config = dict(
    d_model=128,
    vocab_size=1573,
    norm_place='pre',
    positions='learned',
    beta2=0.95,
    weight_decay=0.041,
    seq_len=128,
)
Each number is 500 + 40 x the weight over its row's rms, rounded and kept within 0 to 999. Layers, rows and columns count from 0. Numbers have three digits each. The size before them is the row's rms in percent of the matrix's.

# q: layer 7 attention query, 192x128, rms 0.191, rows 164-191, columns 0-127
# k: layer 7 attention key, 192x128, rms 0.197, rows 164-191, columns 0-127
# v: layer 7 attention value, 192x128, rms 0.198, rows 160-184, columns 0-127
# o: layer 7 attention output (transposed), 192x128, rms 0.176, rows 160-183, columns 0-127
q164 093:533458570507488517546508544483522518510540454498538467547435493610425438499473509456500509473531449505432474518518543517545506526461557506483583502524502595450526454532534486478461456530514408526548494442480540535543408481547462491540503476563475501457428502545577525522457490521503430514526480517487453422495440519460473512487541493533507542494481494496475396508552467489543547474511
k164 094:516494549490466522487503461478541514468548514483494447495503546546503535475508582469542504544476511534444490459455502481505526487435497392482467527454481509526420492553524459534548559492458453482443445607466545479501561597489463471490561591438486520566444550480514521520485477477549453491575496504501468501449494541478456509487515532532464540580528490533465448475550551595515478494487
q165 095:484443503435510414543544535488516488471543478512498594510516499505442452469463426527520467561529498528520471474482519533529530415518543422509464540531519498532465543463467411481466509457507519500478527493363538470498477590537521496512480464488492515530458462523577549502546528489471455482501406486480465537489475499503511498471438493551444538475544463520483577460552589492482504525558
k165 097:477482519390464468521477496471468488461531457509537476510489557383490481510492416535494501565509584500551430471375533515548511514518549483519473511521522458551502456439461466531531482488499542439488483503452445539499442489505551515543498422503431502472541505465556471464534509494530511493561441461488545434518542475490480491523529432546483548455477424494447481513522458512491577505542
q166 091:449579461540546438479515522516435533493584548572486577550501530551519479496464531487486475510459548510472508494535505462468502518496446558541545477478542487476510455522536481496479492430472502485517471573526525464491448551480495496567481469505474490525555397384467492484593515458518505542518555439466487529548545455518453525478539480521426526547481518442492481519450479559551481583456
k166 091:441455436562515457466460481626493471510505485557490487491523496515503466521510454479491502478487512496497522505462499470505490506518494540471501556446487466481509449498511458457462488484558417531509514517511509494556513530458450493447457566491516451466560485413564510535567488502454499595567513504484476533535500484502491574472465442485399430518517503409538526474525450491621529575534
q167 103:504508491468490465449516512533488506522459541572466549494459542497498598509489458481458444461471496467527507528494506475516501433485496482500495491476532473509550510466526579480471489482462540523500551433545546511474441428476553476540507507475536491534519450542472514531523520513455425485537444511435541424503522592567461523411419550493467551594457578551601522529493491564528505486453
k167 096:519457542548470429470492475479467469548494487502527551514492473517535557460513441519506527517473514431532427481485601479468510500420469523501462563526483474573494491483538488583500558471426525529542542530532502517493493517448562479582532583517483427457575521459557545506474495471466474537452472564508483552555521475503472471500473520473475448442421536479498461521450556465486543491404
q168 094:507547537461502441451464525499526465478563555424494497477428500558484497529452557548549531536463536573482536476476533487539460514476487501448490547540462444541485485521448501515411485536462488553544531512568514473565494521504549435546451534505440474531514550547477555460574489526462509541575502410462489456539538560495500509544429547456443494445449461502535496482489494470463500450568
k168 087:451503577496491527473477500487478506413550516413499498491505537555516446431489492521551553489532501491524548484461512471581440497503480569501482470466515439551427522513431621482435512533471479546581476581501448484538556526481536453543542513573494482464451525578561472490535471545470507509532510489530508493496488540504499522493541568481475474505486448537553474501516540484564457588487
q169 101:515592524548552602496501532503581436504601502493522522460484541496504527482492484432475502492470498586501489517477548457478500515474470476495485504495551504484454549517521470564578409460508448505437496482501461492463544428514504524402497451504478557472455519508507459499497522515489509517535529507521465543507555520513555459493520431537425560482526520605461443449505542424505536514554
k169 097:514516578523488526436495523449507481479548481448434521474477590518450523528476482452499447488478449456473516527604521483522498480479452480466452490557497532538570490514538525455514405443504481474479462531479546521525421505501517445460513524450482508481501459497534504501469535528506488510538532453580514499460581507476546507475528481527416450583535462593530488497530422402422475500521
q170 091:479526553533516486474503482452531445413497476548537515465462486500468466430494493522550458397464482492513482516570474517519485493470527604483570534498501531459497512499523592429451458470487485527519519513477477494553466550543474485401518548453494407551567477449507523561494477497579533452539471509495540498459498504522507473440564448522433531562500464538477490501454466434487466460557
k170 094:502439486470470502431492488545471417497433465516460466498534468456516473476487506527500421451516512462538495499462390470520513549458494457364481459507485528456476591470517462509569475526494520518473462531491509495546500530504494489496518538479480475498455506469476480460536501411559583436443557460487525483484459445502496436484519523465460425531433442526541404483482480473523500434499
q171 104:473529547552475476441512458453394509498576495444542493523526529468542449496499574464455511438494509459517497509589443532531502484495493518508545448454444526523544498535454523474480480445479553573536461458451527435586510505469503458418520508488459457498519505492535519522410530505537492501498466500510454450446486508578549399572520502574487518518538512512510465504509520476503408458528
k171 096:512541552451449526464546510489515553565538406469557433472431490529501457488502551451437446519485501430514514504553470500537558427489478545485490495395529447478532517453488510536531483526539548459495511495495536510550457499535431461394516547492495538520497574469496532457458470442530476448436510480499479495578476557462528485516520513485500432523481548589508473583463492525478488478515
q172 104:545494536568502476548519431500562537476532514501489501538454551534505472509445549513509500490509523472493437504418498467484548494484551520510491501467515428475511508418449519441618540475455424544497515547545467423554545509463518430516508482451532604505494514508590501455420502545481405450505478462510468443546472492508548496478486440482478484477557547502531514500555543496486552509466
k172 097:505484522559531410467479525515455472442479506480538447497473533480509465467498549489525495527544554556421486464528537481460482527514501549515404502515467497464548547471494498446506530486537533485568457404549478495500486507539479451539497517476447592441488505484608468494452543457533426559539475521480519462554503532497432538540465482509535494577522503509511522523557579533454538434418
q173 097:513493467472512535524514417521484516424423550473539426561558490463493476455470542514544519562508440444468492491463444517475548513465498448506564485511479451456504440553520488530388445474448487513468524537465466511528551543481498476475527519466497393493493488570488500538510422464534468533466458445429494466496551427474464454510473448440452465522478484488512474550461559490532552450497
k173 096:482493543502574533524541439543515505476482444540491432545491485557566401438500554529494510528567513504426509525549504537464531523554511497470503525508537482448513507574518453546458503501463581498525531537466466504473554530479487477503457481471442493495516488515458452520541493559526494573507554475363433481414543486532432496539460538384519469491486496487473490464489495473487522557512
q174 096:471529505492515539455464522542521516466494511497597447491500463583522556514482504511530467479504511456501457476493453614466531481505548441523463508587533479536477540468538418491528445523425483462483453452555436498490453493483434544586487527480468453464463549496529526532446427479476526463595541479513537456582473510554508547513489448465504527514531509515511524441499509527534448448576
k174 099:465471556557461478413524538496485513469486525542478495489511549481556542479513536464479477476470447427504525550511538471559516489496518581505573539480494476541507543490549512460491561568460524490404530542525494521531527552497521468569465518499441457541491536577584486503541437512523497497458515502472506469428470553584482444469451548562571556532487485490523589519510467462560549498443
q175 099:477520513473472557515468530546490451466493430447500507462511467549493531495547557525457392577486466525473529563528542547582541483517451500482489448471586475453452518468458523463476471521487483559466419457518532433464541515520498504499478554547478535532469483502503593463510492391453483498462489544442488541495524494534532437473494559478489505432473477570519498575441518556451509479519
k175 103:495538568510537468525454556499502543439497422501512550419544440531564519494476513563452496474488441552543517488566522547536430496468491526490505546552543526493514485421445520434493512460451547532431442498556515547478583459460598469477483529498544479495517512458532475490483529523464512542517487535454552492527497493520521408425594473506515486455515433550486518519500545510539504474553
q176 097:484463549501502528444564481501470430544521494526503399455503524500475549550490455479485518375498488534439531493543493470424528531546472442444510514433511499555450511525454493421515528472501489428512470482480442499563544490491526492550450477560437543414426523507484480544470487488535508577497491532508572516507532497458474476535532430458557419460524478516537498538459545470548508507522
k176 093:494453497468474501484450508447500511533513500479467513454469545614436490464459508450492585508528503484460562511549487543449550590532523493529521518540524424587520532517492441411592527497512504553457473508503537475506496468548490427550478513466520474521500507543467515503434447557538521455506520503481509503521478517480471498564422442451517454484484528524590583475509439505498477521588
q177 100:492533412487542561494527569581521546509487565490579513548469416487491532562471467466464561460452500476508517553500468578427448494499471476484515554528529546458528611503496542456513465471516502480506477547522471522507536503472531466501460456464588483525527526560536530445489450490474487445398523553516502555459501485527516515457513496447440436509534492450521508500444450469499547466542
k177 093:514487431558589556414531470524466558431445551536534534528476520490511451489509583540531493475514551467491458513497510472476492482528484523541520508583512519444476495458487475511514524503507511502503480542503452528463546579522567559504453548506519433493631494485532516537472471497534540472433521466532499508450501490483541505493463473524448393445575529528543478573439450475562504517481
q178 087:446478464541538555494476487512499511506464512466506504586493501494464475494507549471450506487560506426451471471580505473460586594509523480466524483513513468485436522458525538576462474509493549493468519456443436471462404501477476467457518488500469464490528534444475492515573570567544476491515494477512475478523494491562493530561604557527502492487545432576451542559513508443425518502432
k178 096:537518466505440524564513442473511464520430431527560477445520518516512411492479436451473524541474478528459479553493451482489528532468529512494464447454497467513486528429537426442489508588426522428498513492479533564450420482421444522447453492501551478456465515416501531508505532494531505505425514474548506540418501540495553504489502517501545447481542484541426476505516567423511516503502
q179 083:542476532475480502474500489422529425441501495472507498477522532503426514554508489546470490486499461455542487443499487501573494527495487487510580618574495408505481438482489499474519439448448453460561475474511546481447460544447459480511501510508490506498521487501552492536563516519476598547489469553546461617535575504517467523557559415511459512474420515522517536485517482490509525472459
k179 084:555499467499520521442521536416464407441517474475443418489565527461538530549467538493504463491563443523496510507497463537538519457577489458495493495517476427531478511478525465472517505563464465507513517463482505461472516482442426497596508512516472530492498507544504498513495477621493472481453450521529518490454464591556476477486540476428423470451428425525567541528523534456540519472501
q180 094:465506499523543454397502474486598541465516537491479571540400467486473525504477494539452556476502460462454539460455440517546477484455551557446536415437436490512477536476494469532495489498508451535488511447510491542519506479559499504503503486526488501538451498586422504469556553489507467555458485431475474479558575541494498531469535518489540575510573580584487482497539494523498508529464
k180 088:461454503527454468424476494518530527454488490429542528483579514576436514502483446528384507573484523564508507527536523557469469495457507471443440457457466503492528504476511498518477530507473451453555434498495464432454529549525438462531517533517557527521552504507509436486474470538536456525449551477585534547490571511530475532456428530502468532529475487523417502540515503425424507531508
q181 094:440481481446460499515480464535473456523582416605541477495516504517528407534552457525427513524469482562555525564542475457481562543515472551514499568494490573518513544484507492485504466491490450526491522508539539438529480494539482463512477539435518499521595461506462431413537503456495527493509505504474516493467513499387458530429449469550592573471503501507521513520548511497499478493479
k181 102:489587497453490549550500460541465434631496578549566524431491478454517523412573488485465492511505449473502501513552494534543505555507473508502442481497567533539393502511489540470508546529522437551526455497562499491506494519565442510492510503469516478469509525452477496483541462520538445562515549477518526427542455474564482560528534460484501543446585487509433518494466472496519495523484
q182 095:495507528462484555528475486477579476478514472441502524504465478531527415518530521467521492491432560434462541513519560539552480442480512506609553494480463500549515477577519505447496468486467503405523480454527478564406475483531539510521438463423435504522495525451457466499496537467502539601459501402464470493423499467516486481490536490554442477494538459551514454498533485524445479541473
k182 093:448496532457513518523507531549506525465455511564444525548491492556470426478488513543496478512469455413541529508453470491543489479406458429434550567505506493556472557498455492483511462462528510408481429454503477481485446527495481488527523535520490511547539467539516540471515437511363473502507462536487545593485563487466542510474492469522531467493570497479547501514520486583515546446426
q183 105:497531481487471513458406580543541536482453594516510451542524476570456551470500486470497545481487509480537499446494514449503565573594465522513553511501506477493527495573474505488508408453450468502512488427522498472556560480544500447465469511575535539427483521478518564465481494500560445514507484412518453445483508419549500499447475497463495487526478540551495509531510537439529564443522
k183 104:508482514448539463495588466490471528506536478561454436540529524471456499520496531488477546504435480557508525462515533522483528630553489565490570550530507478552542471530478485511458589434506497546536438532494472485540517492431489432514455563495594522508514471475545494445495481487491435580446519485518485498426488485476434444522505524489489415558479505550508420526468478491493490493443
q184 105:459497510519424477463496507530442473469460567515537441533439459552444545546526460522450445563475409460500533523484413504543464521467457507449433551440481525549524504501522513473557530506454540549437490521556491509461474471477547488472584510493480461516468477521532535498506511529497489487540537464495490503528516577512523562477597530498445494449441570517458503568605476485444504514537
k184 097:462467523569422461453516534522459521493434501507498428520539440547529469473511532506456560528489448438471543473558484572502497519438487491568500447492447475479534470449466518484461499567421474520564503546478483449554450485481456548539510531411492484461548537529514502482454523471474516473458440430500489408501503486523530535429562490522488441432490560458440454550549479492530542502491
q185 098:511463527485508505481451549476528511534505514461447523493506514482475537425454560483466472422456476490551558480472523552468516535477505419573463471463458526539438424482443566496523576557400505499515454485441496517536542520469429527519528520513497514474497466484442552498470551481503470497526570544546508514511520407537494504476506487443468586522511471468567510462532602425468450518527
k185 089:453493538425509565537430521505507507523465473507473551488453490429476455523466513543439470400502522503585522503468467489488572522541478517574487532502449458517481506432522491493466507527436474524486495501530520560501474476547448433586466545466461510498514444512509449476412522479521493520535444517523460460541498567479506417525453484564456551578463506502541478621517535484500545510518
q186 105:439475441457485503483526549548460504489469537426530474520488546427423497555526490550508429512417446573474481499512528497464590472455564542520541396498477467460505483500521513476448498493523496525542564496466487531479548453467502534504489561455509529523470501526498485507460456456501475501440477483428468505447564502445496525510523541467482487572542615509494515507500503469550406584504
k186 091:434520505479573487436525477496538524532541499443497528550529498544528490480520450513447480587501492493506476433497469498473593482499533504534537521476492523500475486540499563467543477451440487560521551484484518512528503549496484606501453541467403546456456495504547460406449514467435504539545475401474494549472512428502458451500514448418515482464495496467475522498509487372484501469507
q187 101:409499488522490493553464459418450572539500526515477497515546489474438577491545476464505472503486558476477472494490497491527522519543511599504491525485488583465460505509526438493502533477513545606486439446491580493455466578507504509487452560469470406570538490489474512544478495509469519557553472515455455400461543416492476448477447509519465452464490486508436507476533512481544499450479
k187 093:448506460475484485615559502504519499511551524560473458460533412516505569473560527529516511552494597469542456491513444464482493460535452466523545524463492483455518394484482535513536504485535520504539559503543515531483473549470452457530482485517540502524488560523514573529481425449525548548484498498475520469470586504524480451576496498477481463463489449531470447412505517492532521577407
q188 102:516413589473446514486486512471466475502481521510548516471522531499536501457476493463490531492476488522527484521564406525425479553422519384493524510486475489562511511464500438515518523441497412478508437503522600497499524537528486537560475453510429499425517523499571483400478549531504499477510483519439541528503529526434539458408495521486505483441450554517499497542489479475424498505462
k188 082:477584550484475488507466548509473427467475465516511570563456428517544563571509479528524494475525502419430497502529450502439584532501453427500553479514460448492488485568537497488521560508517484427528467507473460480451557556535510499503503502520548485439460541496513443488527503437500460480561493498536484451572480549489540497442510437395533522519533538463438497547441487485549509531536
q189 097:537555467482482432533552487508545530529468545509521474523551502479458511512470521479521467486533483536478516492496473518486503474506625501469505536516484537443545593494505521448519483496456551494455440427537552520414482489488527536517481458500513542416507512425492454442553506483527480526566448519491580564497564509422614534509516472508524532533446459465485564527527507587489511569538
k189 089:514514519513411574478498520496542474475529479476488447528510517490405492478491388488531503456499463481412449494523553478558536581524507438458562551521513532445480479536491486428508546453492490512521485395524479493477472505491538487519473509492392496485507461462553507525480538552513556500473468501460543504553498518434569463491473464519568520401505503431460527516523473446478575465510
q190 089:448437450516501447488481518530556450468572447541548444523463511465485478567475505524539512479452571444495484518446522534475519587501427469538489541476505421509482506516517485562473496542427529555496499481451465517506466504520479517500563509527444571478488525493520487462518458529514573588443438526573523495533497573547476432505476512587539499542528565547555464500520469470562460453498
k190 093:497464507433510500470531419477434550494512467456518400518527459541516468566513537491446535524521494446565522503521576421456508532515525473397436501482521484483508436573515574518513514555444543541440464432493501512541489461534482476524496492437567504485483516505478429494494497553490535515563476555552544498529472498573490549497460528500450441576491509500460510479488486443521556564457
q191 103:471446475392449482589565497472565522509513544507495507503472582495568504464486565545512513477484532527539460567535450459529489473516519536428448467476492585431476468494567426520468475469557502480501409520520511441525428511482532525531493518477495484476496503414517506500522444583435488514543512514562581496543543488482497510533477498542514500451511474517550501549441497428493452515501
k191 098:427457521507464540467510523488485500473560530498494558496514516417480515424528507491447578466534503484475478545482478513497453509518486513498467508492496573464464477432472450456481468594592562495480475499498514556546555464457520547535512522473492442493476454435496491455456407502523459519521549540509416440544497528442539481500434487492525503501528517450483493416623564466468451512536
v160 089:493534478495569539499513554445504498530485477571445517506500545477560498506495531483503543516467475533513439409544488479464464521502457579478537598432493504525535442474491416539511535501418504453533537532514505506535518586544484498534502502501522463510543542501565447488581563530449572493524533531428506430519494508504567483490428447552512512406492462504483448568517498476460496540451
o160 095:462419484497500487525507516522490575488527559489550546503462504532514547507520490563540502559493466498546529509464539521477507508486471548538475547475479478509493494452393558482549468419510465546497467454450575546505499535494481478461484534494464576535417420485529583498511535557439490543449523493571461472460493496499446513540462461562546559548484497566409480473582469486552460472505
v161 104:440451474513469503527390471522470480523497483520431496498500536470477482498547433438484498539479373447503439519535548490514546534489536381447459518487492456508538539476501437521506520469490532478498496425510522524527524505486591451522498561445471492496489451536424508541514536443434596519568471539516501496516459528540528490453528561468567508509508527496485479545530447489440548480485
o161 100:521474462495559452495464523526460516489417463503517466493591509464504482523491514530470532568492514532523532437504458513538454540548494530541562509480481509607549489510528426455445495548527530497435521516477484520468375536507416530486472512495596478506463476489512508485490497492583474465423471516505475488418487392481542522531528490555469479491546457513487532511447462521491586536456
v162 095:555488482473485486477578484479521471462415534537535555536447469495504549478492512504463557529490515561566533519418494464497490480447526433502537430507502480446485481434552520457530548477535500513497477486514520433528497522415531533462556481509511542504499440452469525554475462557456533367564452460497463532536510533435557486468454491484502429500512558573408500489501472514522523550494
o162 100:507444504568529533603561500546532534500548525484486526462543513484512508467483493486523509414538495506459490518507462515466517506490596560442510463525513559493420529551528491496506453593566479439528533510482488485543483534637469498559491540478509506442456531477503526465546476485531512563517496542557504545492434479546479482469582500476489564565503512435533481452468481589545480497508
v163 096:461515582518473529455494438503484546508502556530551452469542495543420484484494402582465481511440443476565473491504491542478489427489473499531506523548511570499486539542489490475546436557452485460493455544495531510507459470478504505449554497517556522428517553552510512534519558535497486466514558554398548479524456501525518552481420541495508436473483496457469504425560534425440476487470
o163 100:498475445441441477524534447454427489484491445525488446483488439455544496598505542515464503462643504569473537504511512540517553537493458510444553481479520542500463475506496445505520520381422535487513499439506542448482556492519504457472426510532536520515480491495469477455451480499596497597518497480517480522459487547550490471457528482485544453545504511505452495493498464436509492562525
v164 091:450484536480466539508449492477482531582510451490492530511515542559565469427447500557515537459611540470444483444511458493445407599482479468471517499476483476484489532547488497437472538493499479453401550423510477527505523485524514502454517581466500524516454532505476482497489459475498512463516533551426446432515478466538525487475457456567452476519523522490423483532396486516541498524486
o164 095:539512473509520450511588501531508471512413463547492506457488533493463506534593505538521446542491447406505493513472629551535525412474509513526507439462512464520453454443494471559556531438508437525563513487498456495557460456501489476537474501515426496484497500493479535440455468526563508518505474519512566453472487540437531432538480504510517532491480455538571525455533502494595494455506
v165 094:537547478471493557515534490490510488515516531486483402491492491497525514559498482512450505529640496498437526452470574424525498508492531481525545533425490439488499577510575421481545457506552457535432527589577490380517523497506437493488469466501502501457507470478452503476546490448432512494469513500497486505474412522520536503573542528511474497524501461509518490492478475505468475568427
o165 092:427476556575471474488452499526554498509478517540500514496497521503496500500488548480488510479395491429508509521458438497485484418531504464458515523476533562554498480470520503546436454433443542488492467446481538518492481466506502497509470486463492564538481544535557553465394581453513551528490515521549566510501520534417456581423532441562548540424541507508496550566488510500528503480564
v166 095:514511454513502393545464491477579549566500512503512585453506537450449473479508449505495530457492471490531442474475484437563532449500539539447521569525499477480463476603486523568509484564509564521484491476511491517477541483587489429531470504516484515557489535470439597464455450565461426484538448446485482516505552501520494563516549494517532457536470484540540583510526472520460513504484
o166 095:501439466475438486480479547572419512413549436524508500563514507553490503501518530473514458534559577446500561527517481488529525512493521490494500443473488489490552489433540553468487525551516518528555582480491481555456537466537505437486499519493510481481500445512518453626530528431553553427476463512559509491526509461530534596438446552449470486460553489467478490516475557533559498519478
v167 107:559526506512562508553435439526456538498515507417471463511543446510517482517518494523576523527462507597456516556517548516480577495556476477517529481448537503489471571545442484434509513488457500512458522443521429473546459466522471567506483507473499517586430502586519521526534459534535541494551596506554599525503479477477473486473550493485449454532523522527479471458473504484564494568537
o167 097:557519488518526501489505498531559516501561429519486539496537448543496546491466454539444432497424464441501439495462534539520480489516508495465550478459518486460473490539580424481539446452503480431485465516484584522536478452456513534511502477513537525504514474517527471444559519491475532473471557402472551570487536494580525550509476579498484546419493507510498550453471414509522492599432
v168 095:552483486442470534531550514517525604476512519446509526457497500481529520456504479519497508591544512480537571546525505583505552568481488529478525443559514454457425519511523541518476488469500472429512402512482518543472491474442529504461488539493563468574453498543407461531497510514560480513486504491496485529538532458461496503486488514523539535529537379533568550469515493501547424588465
o168 093:453557555532527500501550499414510437548479493445582544505484489535502484573530516497539474481498490524437450532458506508537525443443485521491563423524475516532521559454506472479517538535505417483549523507502446493576508526467541617512536506562520491447487511472506487515518534446499556492525534484461537580468470482514441587465494499534422448439483536411470490537507465463553488450496
v169 092:578484576511516518487536496412455493526498479496552526549516454528570492465445490483496505454478478521553497484463493459429500535458486517512524485506419489415517489520552561477474560533542572427449501517462527514478448498394478538494552469443450406556474568464532567531517513533517552586469513532473484495523580476424449533479471492489517468535520476513493478557494477511536514518553
o169 095:491516561506416540525527488524474517437515480479454562452471520409450565544459455483508535548539499470496565472509520541475486455486471562497505488568489487542443484523448504478512448518443431456552505544563493461493480556528477536517441481512474493538553462483508469518534471481488497458471480414475492514515429508477547454422555586544519441537381444461494496456480513481547470434510
v170 099:526607448524491491529485509523514497489456558493480428518543532448502481462474469497500419536523543443463482530442522514519531436490497468488517485490514496447507518489460538548580463522497451440486517479474435485503549522454502491527531533448457534462448460521443464441598446526501491444466582546546539461486575567520539521533532521476422482555514522494449544524485534544508588413531
o170 105:534478483497508533496552515521521462472517497481444553473504517505518506522531564501537531499522420517517454501523537520551473528548440397488490497580476542487422495549558512519470473523521512508518535393476477509478443431493430530457440505500516527585524508496489469534482484488444424554535455480478561503525461450574479566502388486542489511485557512477606554448469494539535484551495
v171 084:464492413514481532529467552499443498557578544535520591533433514541500506505518480552522472568481418470487552537481435513502485506469512487517502516520376560511530501514420482512492476510522513455520548536498494465488522521409438524496482481521550445487504486505463505496431551466506547456473491523555500460487446450536554491480519490540510588564561455486612460487511562544530477522508
o171 091:427553500517494449548526477476457532447470533497533458511551543568395515475550487471447493455481518450415473475446559472505536545551499475531493449516553524529475512508469530499492535470444556468459467440463497483507429596501523515454491524506510460488558505478450510496496437463513492496530446454440451496470533448510512487512531474548488418507563522572457541483462425473436515459592
v172 090:510451487503520497490531450487423473519520529512538575490527528478518503579557560472504459484604455473543478558543403521484433469530447458493619537463491525492505515559448500514516605471433512548477441525521560498499585432455510478508510477470482492456459458501546500539509483458493547557486484534457448511466532493521458514499466492526423502513510404483553467487501533459477498484475
o172 104:518480528500525494521507475525527590457497481503490511520470565507498538554506544478533519516497493538540516560539528437442549523501482500555446460574524521628502511499551439503517525443565509544519540505546514527503500532513547541524575521541571480469592524479505522489449543539465464434470521545529529502565466539521517482587541542572548505508470582489523588531553463493549514567526
v173 090:549501529537540446451437443509470482539457522548504518496620525469477452405495518475537536503478533441465489525515457524537508550505484496588564594477526549471522551555526521516455512507486572547496493517448533508497494536478497521553445469475496495459477501477532445482523416547439513459483509465541453488516516506446532467417460436585452495519487534496496491505562480577441455496446
o173 096:490568448436498545494490422537465615444524488547443471483448495518430450591455563496521451535496500506546486529495493470453452486561504513457522558479486400468491513471582496553556474474522496470479490520483480485480544480495475434509517543502569521475516495434479524527471455458505447518434459529463527486502478463497469484509473393544496457489423529471508452475432495473559501440506
v174 095:560533480474527576404489503463531501507549511497525494492461454480465501504549488508535514510439473543476531544446422523504530544544475472556559396507485428472461511493558543440534494482451479482518555510518459514537466439458466562494512498480438559534562487548493551562476496518522482471509512392514433497494442568471558490511542484489562488452524494553533459449524544566473495419491
o174 095:552511574561504471508506530464502489513459536520512490477454506556500508525458513436472498480463492526539511554549590436556527500470525532425490504441472526488541472530494473548495461526573483484445468475462626482515435542480545459481580433473474435469498463484497472566500505443554524576456541492541508549520526489517441504445467508515424423593457485527559480509456505508482462508532
v175 088:527602529556524521489515481501479535506617513544495519547482493514482521508428541490473482456546504475459536488485512495445477467431503509404494490502487550516505541523473550490413528545488466498604444467526493532523468484447501518563493497482577511467445461577510526585507488531509555536536491451526465492508411422504575518466539533471477516461477451476600496480468502425522523485491
o175 093:507497551500499516572541523489555572443487475465457515464471555480459514511447554406536562526479523538555474473465553475543522521520523462530445418553520483502532485465491522505581552487481517533518513531453554571514510463476543516422488505591554433498486556539510511446498507470539478454542491454428501414518526432427496442518555535459501446507506555443495476504566476526494518471465
v176 094:471492513457486483526454506557487539474498523479501450456500461462348542511513573518514484486493516613490491496501505522506512477439559566513582479470550543536501494530503603503509454444469529482554513501425470499477521489602413519492525463483469464569451425479463513464540502500541423534484481503469497527461483551443518483503464534521502554458495559449521521531482532555504495556519
o176 100:508516489549530518389524501525458514506508480435508584580493430564599418435455431446423526475507516536504521567526524571443546465510474449476489513530481534440502514541482559524527521470516460478422548491484465569504518523503484492503515569523486580550528577534547446517478536526454453510462525493490493537521525538486520529440521522500468516525462526545489491476450468503480524454441
v177 100:510523519473458422475505539483465574482439501532504528560563506539473462449419540511499551523515558528537539511523524502449521453515506507493447545508486507525503499460497508445526504464507557522503412495488482487478485497511589425448511590576519485513507452426519473508508540449496533468528452546441602487465592534471537549473509409519485518557492479422461475519602501541496517495505
o177 105:485503457488492459524515477505479520504489472495463429509536487543477498510513510530518466439533476513436503432428465576497492557485482515524475474535461464458509411520493493486529549511514457473521476577499432405517543500460533517532434503418534447503548548523452589558460506555456467538518465495538423538459399446478480452516438554467542455491466547503485587549441525508528516451515
v178 096:481422459504486473532497489514513540464493504488624470491574539474531510480503440482460533576536489405489501481450476531488421495517487544464519460498532450515495541460548528539487453538564496551531435497512464586554519447532465494476566471539552440535486509478480524478527545498479465466570448497494545534561510426478487519492476485566478480459423513411558470501549451479537509439536
o178 093:515467535479538515415522389462489485467529429475473530521434509497499442474473530488535507516536468532525442483489549495524448486445509521468479425490520538544532519489491458461492480480487524439501544517445486358510618525479475540501484526455532487493448504466505495502469461386497514520461478513486426472469529532520539559535562561514552516524507570538515573488541527501498482497417
v179 088:483444438542479507487500554521477463493512563550457521521478537438501441511475448477596461521455573507490493475478477457531439531495494482515487544502507530543552490472513474525477564510531519526550444594495443517479595453525485578491469507564547445522523508456497538468497515455547410446514472538419533475443499519565467469426575512516498505515461482539515508509502508557589464497574
o179 096:493534470477498448509490447522497557500512389479556552512519481487456531487568487533514491477539524478549507487534585482468546502471587439445506510586542449480486484516471554580491561510505557418445471444520487473437464524504572547538508499404496534501505523460523566564504505522477574543506508557505557496526556524502547496529544525506450466514589491503534513489552572483471521489468
v180 084:543457504574390567466456531532594594522505528514428444518561460499523489480568471538512501550553425500441496477533457453458466519515495530498534543498503556504575501484446535533553468559463519447483480505505456509474465489462473505475479517534510481513496553461514404505497472394436486430529522473536513504533521491509534444482481511540558513500475429439495521502475475440528550472498
o180 091:448490450415496483475515531440482481584468445460559509513529574501445488522455565495527509540481507481523514504513586556500567556564467444501507521546510457525458446491564477477526481485495482538464521463404497450556477511529429542535452486495542473545437537440540531575521513543492555498472484429483501537579541522490444541528492447494527453561509522503478561449536487467549440508511
v181 090:495525517494414501480496533403443494554520515520530439586497519449508463522463516454448532503405518497472565497500478471509492477424543530549554476475499480470524481514410512532498490531568472507504452499494472528527510520521505491450492513560394539527483493398472525479469522531517521500525456501538486468515543480552473482518440576522562504537452415528542523527485471463511423533384
o181 099:438557531583486514483561494459502508497550487605583553472454524499530492495512539488488545524557509405520472474572494490555604526538455455429500504550530531557511507509498490460512578576531506494526541550507492527458502469537448501503516520558472506450469545530534530533499532510488504524539536426583467523450440497469474538561589485521495485448476463483496530475537516478444555456488
v182 085:462497480494461547523524487558550483527431479473532480497560464472444553544581522505525530550499538506542429514537492525547455521513557449523447458517520458554495493458426459522435499534493513512496434506513578542570504499491524444562608491515496465502501537464549484479485448429502489474537560548549536538531543429506516513505477429416583523539460495526422531534464461539529514467491
o182 093:548497551445557538508503441461525475557573512496515498471471468566504480485542390484532442607466456496480563504516453542461526497600493528499508485538461530530532525528586487463571565564511545552454509534491438499506444481529509510534460556450561486513482422513503440507502444547446512505504485473514496452492528546574499453501503497508502479510508516441477498532538585539521466566513
v183 089:537465493516374514552523507495512510511429473456562500535546470471527463502492511519529498456421482571454527498501478534527570507524539548506466501475506492536486529535415484522506540539566477448523533432522497500521584499426552448491487547467501540472382479486498492451467539472481527544410462459518511527491572522507506499440579554502432471511548527559507461471532481513439541487548
o183 094:424518493509555538486397474497463449503529467479503481539549600506513470533472436499447518488554492395517442477543444422564451479424464506475525500530475533483491426431507488443525531487547476493403483539521520482515466434508425558453509499518469464515530549475445428503556450475462515485539451555527528494566482448505500514497432532530538521483525500481501563485469457492489488494519
v184 092:528511487532456496507385469582522496479492422568490484462522471572518483506511488491528529501475478517443547510526512531523471421500505475497535557500488430482541511505505501547529484606461504510537449550503471521469549549486481576540543553491507525478516447443484487530506402473519502483536449490442502483505470484424510491526468504507434497461605459469461518504539489443454605599482